Each number is 128 + 32 x the weight over its row's rms, rounded and kept within 0 to 255. Layers, rows and columns count from 0. Numbers have three digits each. The size before them is the row's rms in percent of the matrix's.

# layer 11 attention query, 256x128, rms 0.153, rows 0-21, columns 0-63
100:120127167178167104094107175079153118125110182122122167159106199119116173135129089056093213159104100175140135142159089181131140155079087108108149179164129109109151133153157091149196128120162082
102:124100117145147146114136073102123096117116173176160139146133073140180158126196168158112150153125131087155107072098075155095173092153038168122134142122155123088076121182128108114109089110152114
113:139101149096175077130116128078131145080139150133109168165153182164097143136185095124150155120036140191136109127122093190130114122080075113084156169124098137080157120133147068150197161121130115
115:128139161137144126179115152105131112083079194148137132202120149131129146122066139134171112122117122078168083100118108169085168143118104146070117205157151145091093130147127146177102131120110062
099:133070129070116112112121083142083137132140069136133131068181091201133081133210136178130085137124161138067134131073127086139123091150108137146113036117080174157120163131134101122136149150144172
108:129066123070170118128116088118108128064135158159119135179153112195097074127209151157173131117092168112135112094079121115119124095105083115070134126140067139086107134185122121153151165135146140
105:128090122107202184107101119132103100097166150161142144117157127132090105129132148152089088123181144082091078070065112079114164094142134141098142120120092159137134191124167132200132146133164139
094:114130182170100105109094112063150075157113136139102149103110138165195167122133113083089165137099102161127139159108112155124144162132075149121095109197136133134177166136158066132136106156123135
098:156131098088108108163181105169146175101136106141129108134129086090101072134138179168165060111082112129158155097139150102119086072141140128124126117090164167115039087117136176091114121081094143
090:131160107074121109168155136147149163096114106145110098157129099094086088125104186186160039124147131102166100085117163115096099106149161128117108136094138132117046106139114191127078134076069124
099:132100164114177200104090161082122087085110164171064143158149112136129163128126120145070125109186166074112075126090134128116180184130110142135106155163114130124151143189127102193069129150123142
081:123087181142190107077117085062142102111116162150133145120140151145165174130194081127061178143109050191179118140130117111116138128094078121079146147164135141115137167185181079124169106119146136
123:148141113190081125119150176148165101165115118097085115081104107060123128136114145098116137149180093098133159137186172120137100178143177122179089123133144116175117092110118157101114092115116109
106:118115163120158137168116123076169125084141196163098151213142142131129095137180162153158139145142121110150087102111074139115166093108100127095137175137110134075097126170120127189131124078149042
099:146092057101127155145135116167102150093099169162175094135099072132193146134172155144132141152148135080163122091138135072100141107141169097128148103059201120104075158170104137115066106114171108
097:114089164215131103067139171119162095075062139111147172109075158094105109130124133113103156169044075138205165080145134176100078159110069138073112154119117133111108134147135105097154115159118122
127:130181126183074123101146166155161128164084094085126125071081131083147144126073141090100133150150080134139177149193168151142090166146144134170086100149149114179112134099122135064102102164103123
118:114083141105213136098103126089129161082176181179128137146165132150102104125178112119086153132122117154120079134078119086137168110098125115083149140132099130100129158184165098192168149104168159
100:075187129171076089115149183175160123172103119090150130091086174082120131123055125076119119120168064122136149125143169127133081177128177115179093121141169137151126125070143130115129074141110119
098:122100176134218148117105128071130102085139188163104149183157162133138145133177110114105180145141135138138089114116076148132168108087074118098156169154102126091147147166119090175163131123152083
098:129112113195042161139142152167133073174142143119150121085115115075160138134056154140133084133174102057139134086119135096112152154154163167163110098102191142157096114117162149161080079113144103
099:122096147121190154099082118089096130122141146124131144129167153175154173127151072099103192132119169155089110161126081159141155131113089129106173130140081087124208171148125078149173149181160137
# layer 11 attention key, 256x128, rms 0.135, rows 0-20, columns 0-63
095:151042125111104107115000155148073132111116089126133126083127133150124118222143125088143191106085145119133128144128211128156107135148097143111127093134147110113123135116056122122124118139147173
088:167070108130127137123042151156129168133114116132117089093124089147157134224121117089110191103091095133122098127081182136155143165134127191114094101151159109119132179122085140149120132107152163
085:116067137115140113121000145154083116116139116126141158102103160140133126255160125107098149120080162117128142135150165135125111133130117137094124103153127106094112118123075086137125141126147150
105:108087100130158128122059108164079127139131115107134112102095153155184146227159124106122134137128123125101146140116148087105132133154113144174100114131135152161147127110124088151120113147151158
103:113216117153128114138145112095192156140081112143150185161115157117111105128110105198157077143171074167151147073176109145143125146073148111082131146116100149147125101161181131153144157120127081
079:091176106130178098148046155143142099148127123096132190123139195115144141255148112158138088083125136176129159141158139143121104171101157162102121128122167121092138103166157107172128119100163082
111:139197117147126076118107126104145158094075126092106202129091176070129119190123119238148077112152089166197155098153138161073114137062085119119129148111170125117120103096155118169172125128145125
095:154037105121099123117043174145097135104101096137146136107106130161110129190134082118152207117105130142130132146141255136183155150134120124141148099144119150111126080141066130149169137128122167
096:110209144147167156130245081114170112158153160139124125161148134090147134033097136152116071160134128128120147110134013109075121103113152124140123163131123140138142163131160124135098126105115083
100:120212140142170149130232075121161116162159161128115129162142154084156133052112121151117058158165122153115128115130012102081124117105142127135123162121110138160161149148173122147100127119109097
097:138070092150120093109038125153098141128125070067126206131097187160156127217121087116159117113181092143106107134117191150142133173124101120155116119123069118144123111129143084153141144120102167
081:148044120119123101112000188129083139108120100132147147093117134135118125233109113117159186122096137118129126124122212133165130115136107146092135109145171100071120119146081126133146109115153161
101:154148147145136165103160121146141151085148113134148097105126103122107102000096142081124172130145165088128145120127119097182090092171143125133143130127055139117087180124118135080101134161082138
084:123093110114145123094000101148129156125135107133145096095087158139154096255151119105132153157083147135115131130114183094127099152126111170108122097135125107119117154113093106111120139140142171
099:152094108111091143158123144118131138168136143076137170094113118154139134132077149171147067126147074130101068116107106148122102146155110164058065131112183124123086178123132129105143097102168116
092:154070150093148101149049171160109117132149090130146137111152123135115170155134135062142189091030169118155147120138167123172157130145101137090141112148180136099098144139097108144107146111129152
083:135102133125113155143233143138140120104134107136157064139149080142090130000097147071140183132115147098142109136150121109170137114181132114135149131144112175131115137142101157129080145144074120
094:142110110124121093099009160132095129100089121093117188098136193126097138255137080218145127095165158143152152120154188144116120127086121135121149136108156092102151107112122128135166117107152132
074:154168129137161118132255094120149097093107102148118091144157104092134168000108152158153139122130140158152124120129089110102171085122096097181167143092168154122140110132126128106101129136120152
083:133057108103114093108000142155098143116121094112136135096103149153138126255154114117139170130100145134129126139109195118138106151135104132099124095129147106117113146114083119115124143131144172
086:179172126177137133129220122118176176121095134127110142129093132106155152000131130134168096156135095131154158079086107131102118119135100107149122155105115164155123172090156132111161106142115139